{
  "hidden_act": "swiglu",
  "norm_place": "pre",
  "rope_fraction": 1.0,
  "doc_mask": true
}
Each number is 128 + 32 x the weight over its row's rms, rounded and kept within 0 to 255. Layers, rows and columns count from 0. Numbers have three digits each. The size before them is the row's rms in percent of the matrix's.

# layer 8 MLP up, 448x192, rms 0.242, rows 101-123, columns 96-191
098:151152120146138082142135115139110187132139195143143106138127072147132096104086128058115099108112158169072111168070125123106152166119073092168138118093131105113093140107160072135114169163153186097122109119099107138147148125141128217131118131161131079152117156165136121190049106149074145103
098:152182138121101095100151091097143130141102129141128072112079154146162136101170076217093110105149086140092122147133139136107137137121094127127140165097159090147137088177156109134132109097191077100177144127123106143148139123096065196063126210149085138115081137138184134104110181134102172110
090:119093091097102103069159155114110123136093166201108188062084094154164126161132154058155118156175143122113178109108137126165138126102109121129124141077106150129124103153202116110112180156072134201124073108117087155176126102110130143174134129184164148144091103148095140134217100165186134133
102:120158119153121118124080123130100149037079108165156108100111135183102111165114170156163075102085115103145103128141103170105107104126132163137143127120111192092095101167166101191112168143107068129090089129135076145149124029100131096128151101124096159144137060160104091132055057150108180133
097:144132056131084150129098104075082110170106133140130067136170054176112137087100092155133103109129145130120085126118104127153138128156181111133201101143198169114156103080128149061125183073112170160109161114053123144086159049179141086212099089112103182112079123149153105148109114168136175096
100:119129144118063132203163128134109090141129215074127158158182164082143134185103156130159191140158205120119101187156153103179116130168119124114145112090066143093141159160132097145180110134129124106046140117114178118173135113138123111181114137112159104118144103139119205133133148135073113182
097:067135181113091138098088143172081121148081144205137127117103133176117121126113191116173100075135107124133135105155129113075145136144148108110156090178111106203136141125131160072062183127140052145101109077173131147107121110151092123096119141095132160143132108113169129122125135106103142082
100:181095135155146104190076099136142113177163158146114134109119158190135047108200124099098182147100132111093120144088130118142129120172070101096161114109082079120113150083133105142123120114157123160135069099177162157141118110119138138171141106123135154084112145103191148126153097098117058117
099:122086182152111087086112156126141113141162104186128158173129125114137097168165192137137131152137164163119097133106099124124138107220144103108111064101146143124131104076148188157131146114168133168156131148164094073091095175120124073182119120197190115123153083125109155139153091137182111119
098:147113107103114134123123146078134120086129121061087160138130109122145204109135120134106091114151136168116108187078141149077145129125175155160058171131104061159153169130163154052135081151099082142163127122150132046139132101127147110105101172132135127090136160096157122107116109144113206131
102:117097158156100084099156155157135179072142137150060125148161135069124135141143144086146136201140152088089156139141105127122096115179127161150128145174107153160105171134158131095110098163064140048093100142133100095104037168096161147110163193156150050175157148085144111167130142128136080137
111:133136101160074158077075181100138137131097099149113100092140116087088218170113132148102102112068119155118123158093080137140167133139115142101082128113137154121162108154112149174111109154160116137116135139125176126114094128103149139169111041109141120107117171151139072124172206111073133133
104:136165078186143129086083157062119114164129207122130168119145094088135115134128219149171174152066109223136182123186111134153123149155135071137108156169120128122171164083104140158102112193175163141129130169056097142155138119149157100098113107065122132148095126127180108119104146111116134121
092:173086110104131137106133131099122098171124123117160140149098058175104173089119158127184129091131151148094108119144132132122117145136130131117171120123153101125120107099155142134153126112185155144100105109143148129141072133132110126092151122152187138109135151112144131087130113125088152105
103:164068086110137159104089109139166081105145144196133150134124140130127134109105109046105201118135120115136244093115117154124137127181203174130141144087178141115085078152133117156137152143129141139205141137152112069121079136133110145157124137103139198084126140163101206093123136134130166197
102:113108078121111150137148167186089134127116151121123139169111058130131111166142099105120088082107128126153175084178148195141157086183127121185138144176148108139154132106136076127148129161140155140140133125125146142090152163101125146095176085145136128101102124172166070096125147119148084104
101:094154134150146090144141075118095151088105130142184156175122145170149141111201143118110171138159153190157108138089076127167117206120083168121146151082088124141105144147143164129138115172138143135096081110123102127113134083101113092123082125169154122075138148141132119132075168164150091079
092:141108119177084059069113134126171138118141119110087136121131070109106142080124076131125149146092153102107135132102050131154060125139080057197092110154119079134092114077180131082099147162127150150110106059105132161091092143191160114114175088132123119105108168124139104139070129073173110139
097:143123043174097083128144144066092073120113158156179138126139100125159135104111189153167102141152106131124097141141135151121106111134117121119170139165194112109138123135143161068170126074114173127155110217072118149140108106071112088043103125130190104082186170151115130105132151087053174154
102:106156120079121107146090117095118179098166194092178109136113103152175177116136102163112113189097103173115160150120092162148113152139128117113112097184118163105154119100158079125191151095098093106116114125114152102165128137171156082174151147144148181079140150160145058099183073141149111172
100:161107118121161169184086143123109173111162143087136076143104177113120160144161045121144136187130116103149143101131150124205141116133128134084088098145165115105059144129079175127076091109091090152152087172199129138130182134096171131150207185171112109170129141073079223098116095098169140106
103:110132109130075093103092106166102117102137127061153154141130089122107086113062176178116117138123137110108089153121148108024129102119122096057132109119172090116091129096126152133101118133163149145128183151079146150202115084109145149142082129119139174148150156131147148136087130132103108071
097:136112123165137154113137152078138190142096103156125144173126126153140118182128102067144113163114182142113084129157078165121075127147158085102098145165150142103121114099153122146076139186148117104119080107185115174138138160115130148121116188094105102118126116164128112091131178134129158236
# layer 8 MLP down (transposed), 448x192, rms 0.231, rows 101-123, columns 96-191
096:078113156139138159066080145121146122144117114108177106126108115106120168075104145163121181142112150139119161094068135143046083091121107114141171170139141112108128197118118135152129154106136115144092149129130171168161119087130096083096167138140134027117164123156171140150132152116144159148
098:132149131116097149143184156131112152127144114116198183133114151096068146071120143146144169157131099110161100139152120129093128122175122152066127086134132119056131122098101097120191178226125140115105145093106120102111124119148054154174137116153129114144139124120072070113139143142184144071
091:088174119104125175138129142173154115162128107130110132135116137173149148147146172107142143154114076121109107103156127171162157129156157122120118112134110226136149105129114180131127166151130137084148133079094093174124135069119101142172161157087120173151176144132168083171078150130126101118
102:057122119129148136125109122107177099063156158153163039125083116125069071162123120154132115128109109123134090095135135106112117067117121143121096097149139088101114115162156131110142069119082065159145140118160147057087124093140104157108103138100145164111117108110125107111103064149171178109
094:135132104149112153162100119184043138125134121121096096118183197122100140121134140103150106119216121195137124128094144047083080141099115134136145104071148145089111120118188139139161142085155120096159096127117172099109122121084140127176171084208129131113153149127199051141125095147154100132
105:142140155098121146195194094113067107156122179117073129101141164072102152160113112085128206187189130085164195151166105153124113155084067149136163114145135142159163155141107121137145083104096121085096096089124102175119150118083125129131124149122138119084135129139154170169129136054143153148
097:167099144112142124141173111137156148111106106120117114155108130116149134162124150105146148154109118169153112132151114202127095140125095156121130115123145144165179143124121109171111111150095192068182188135110072060115083113156117168147068135190180134127183146094124107112094083109115176195
100:171158157108098147095179121136131145114128161159131128131131131091167138113111144109128086161127128113101149138168080105162117188101119075160180122234136205129096119200079096149120084094151116137105086112121093136139095091164176151123118083115044134033146147072152138130036113139151099149
106:122119127112099128175144120131141143129168143144163168104141174117113113162100082065122087162179087118145145156104136153166165077172074093159094147098128107152162192124160111125196167121118118171132103073151112088091174136153116097115118094100103158162025103173130224166167137152146095135
095:136074129096196106114098115193119133188077132203111098141132157152156054085131201162137100112140137144093119172116117153092109111103133136126148122095077134086061060120116154120145131133116159082138173133185178127145133152118152147096134116137159177165065123171157099087134128182146096124
101:138148164127072069137108171129127111137170112160115098125096172112126135150145112146159158093091051126158087136128138107145126092175157185121138140120120109139135125147161084139136098119115182108189046163132160125129149103179187075142135158080106048128114091125122061148172124091163137125
106:111155056133092122134157110133172059121052133140122169123069144112072127162103104202178148128091140071108117106099089077120091098169115148118147109109105093150122130140114141160150107156106127145114093172188161123128108133154176155099071079101127205134136129119086132159099148167132088109
106:112118104108129119162165093133167167086108124115128117151191143112144117124107182153176067152135144146176146150084101136114140128093170151145059202121157079007132135095136164175134111239139110143139134162073138147122154121129129161141087155079092095111136108121093142094094144131087064143
095:129143129145099088052093077157134105116169124151161161088126088059148099124113120086074095175045141125094183151130144157123070129158106137128107163097154125117155127158092124097127171104112169160134075155155089178135108073145089111149148166084152165134155111161129082116150186146165140103
101:116159122096136132082051104155139108117123152101143125108121164119084111135085109111140102148132151104091148192115103113100148103137153153081098095118114115124090104140118150153130113137123075194144139125114130118100066127114132136149151160097112076098107148093071242134130125110138146120
106:177101082143086113161110127138053119120107149100176117145156166150123122196102134208112061117117159155151157112185145103125160174098087106147145126104140144117182122153095135127132088108164181127130153161166121175115147111077152098103132000091156177139123150157136162148115106127068107157
099:131164085154046099149181104195083119139162108177067135078125120124151161150091075114134137098060124123124142101163176124143070145106102129138113131126110084101096109160150142112108127143150158127135111106111126163107113146140132135170146124095139130133113125157168113128150166130092146112
100:095144138188108223126091162143091134155109121102126117156147154173092134103183113161149108161147129118129137152146076121156110081135126120123138171147096121173101154165112083089145134181127099162130129056113094057075199146126119150094177154111144122171156133156089084150148151140103123108
094:126147135064091140170135105120193118181163108088170147133104133119081105119099092232131105162158168129165149121138155109111145089130073124096160144045182155072122123110164149150071132102129076129134143167185072155106076118125126127148125094143094050091165146127126090137095163100136170115
099:118153153155132165155079073132141119129152138054130175150114108112141144137110215069119086163134132112091118085170063153190098126177124141097153052118117110171149071124128140132127112106104105143132127151161110152106135053085130176135126129133127154146152185081164040133138144105154130169
100:150168207151137147105096136075102136079135144099130135115178136145104119099120156188088128123116126145146113142148174150176126139145185168139151064160118095139169092092131159174112143142146134120102187158160125132175084130164144127163170089166147102151141088124095116128137106135116109122
105:145118136080148097100150127115136038115143166085166156119127065131117080075143123138141165108136088145083161169134111122120110157101124140096127100208161105077118062135155114138097127136081107118126142162128143145061180156116147123134115114074147163111128120124174072109100072118122114092
106:130130128095115068136104119106097171154145129138116141014144103175137128212085194085168119074162174169076105106136114095116128150145167141140090086096123162150111143099111101109140157144113081150169173091106125102153103173114103114117139098054075131150100197106169123087158144122109092138
# layer 8 MLP gate, 448x192, rms 0.227, rows 102-123, columns 96-191
101:119150163130152063161174132123064149102145104180083168158118147144145136139145102112113089142081112135189119146116112119153050136084128115155157124100137113135165164130112132160145140180076100169125063130148101067135167157132144096111105157097072170150160107156100140138150117156079126150
098:106134161127085149104084127118136045170107117121129141121171145116156149135072140165166075146117118141141094123112131167134099114134134219134167151138144080090122067097170185133101130090081105102095142171114140156132136101163127139049138161142126058072116142086152158119147077151148132145
101:062141141099089144200036073154132117121115105144172124131115118152104120133107103157121088119135129143182112111136159151144106154089108137108141035127158102139170144115143110199169107162093132181094164148155144158111126188094182178163155093095114196137155128080121086084094159140151163137
100:126085168132091110146191129085135155056181130137121123148131151139107160178108166093074124127076091141133134168120117103142115094095137116109094081101125098042068152112122135138091159096159135092116081093082131089042102125075117106123137183130175171111101116143112111188122095103157112166
107:107172186110124146103132192143070171144107165129138127101179201147146127129136112147102164112147148117093144106108139140139096089111129141213139144092131063128141186160083148215121115165185153094136154146117185164159125135062142155116119153170091136158081104124094178163122079125120112175
093:154117142109103095108080122141156089122108063118136136158125077127145172149105085143155153167106168157105090092118129158142158090167065208117147140057121113107148122100168137131088094156163141115127184047097147050122146145123107125145130109137080073095111076096105111146153136146099115094
100:140140119149101099132075198167112079167184139150070098144177108191050168132122055115128156108121125035089132108125123097079166123138109094130148118135170084108157133101070112148136119108121145140178160072123150067133135111149093139100122088100162093114110129101167125140106119118129163172
105:105118120134066135132169123074131164118157125118143222152169135112109150083150112160150095151099120104097076143102134121107168107158161101133092110105137123085143172092061057090104074121117125196146101116140144080137153118159110128159071140165185138094114176124126154095131128177155048140
097:110174108137173084177092106134144149133073149094113172147155156091075161148120135129116134107161122162172113083142140158117156108123152147164085124152124097139190138142159140176042103190105145142107121089087130146094106089164153154131151133120159170028111100150125125144126096106152148129
104:125140105181107126182122086114084091140143106098169111147124114167122114164104219126110149111125102158070151069067127112109123078095067151162191116112107084133143136119120149120188114167165119108089135113097150117138183143158117096042105066141168154155089188098143118149092133142090093152
106:124141121129174136121147102164015146097136115156179181138164082124129128120115146131097185143187129065135116108151091185132151184100160102145131077148138066101085116133117083137093094113075128136124142111141119138178088112149111201119145148122115170103074125105146136055098111099117179157
099:106127101140097160120130183101063146046190027093179163085168103080135100178161168184111143159103084172091178158105133133142127132071147106144120156142159145124180130150159125153133151182122120132108059153140111168095130136114181145067074144106073102127161112173104099162111121117091144063
098:138143112150089086104132089136148134107162146153082124141161118119084084069077087178135109171174154110107118087108166198098157062152224112116082077099100125100124116108109113133049166125113100050136145110189148054070125138195159113096114118135130142118125155103105061090168112110104079156
107:123190080106108180120092114114096125204119112131121198143148202189172124077120164057111102111061092164168132102151108121167118109137108140125121143147130104121136147159103105125116092087184095129124125171161095085102126150142162129176091139112132188155105113107122107143132088155087129184
098:158132161099091123084153089244148165187140105149112092066120190140166123125182134089156110174149118117197173165100135088153131107122115168116138071114130109117130132071111171139148178153156146171105113091156118164138091197160148132171149124145110149141106161075125137124101132147106052108
098:139155176142112171127171079118200100087092157148096165144122160140191103180124135134124121101115146103081123160132098185119123096126182172102080143117121196082116111094112089188126092172133174158061116147185094125149128096058153129103105115082151121174145150097122126110138153103146147166
096:085101096158134142199094166159115138056140131132120147164166141139119121111154135123080085113139155177130098104126129126097155048148109118076116150143106155150130197114146154180191137084147139179172144119125162123135132118136142099178131119142123106110158159147129146105117137120105130115
100:152170128072110114109147132063119148104110155113143065124128141078144080120109083144052116056147140145134097096093142145142165145108173095052125160111121158085093176115031127133149190171154085133097137178141158047105145200096105086108109114132151106172138164109099118132148131157121159139
093:110143120088137186162174132126154105141112095146067113123124117151109159162085142122114118057121117133123121132126183130086175138165103111096154144094156159188046187115092187112105115127157134081119196125142133131172076137142156101137138095191130125144177144134143076132111145106008119148
103:119185164153059154130136130093129178133169125159106141104114176116141121128041154167078147115041086160129107150141159144145093097120113099117120164124153126152182063155202124169179090075168118135128149160166127102130140104196151049138133115117111098175132132127106096133143173141176063116
103:134078160143145092156106159172139151114081096141166185156103122187141160144151168117210124169146104146134087161124101118135156112145120180066145116119098117123159185131190124134151146152083146134152173101107115115120196124128168107117127101097132120098147208106104148118078123063082139113
102:133126102092194066099108161113145096109137133120185093094138106127099122072175104112101148134121159154115150185169190088067107132107198198060141137087127114159156136135104075179157084151177134130148178160160110120134107168109142160171082147128136141104160159082101082157153120188110101146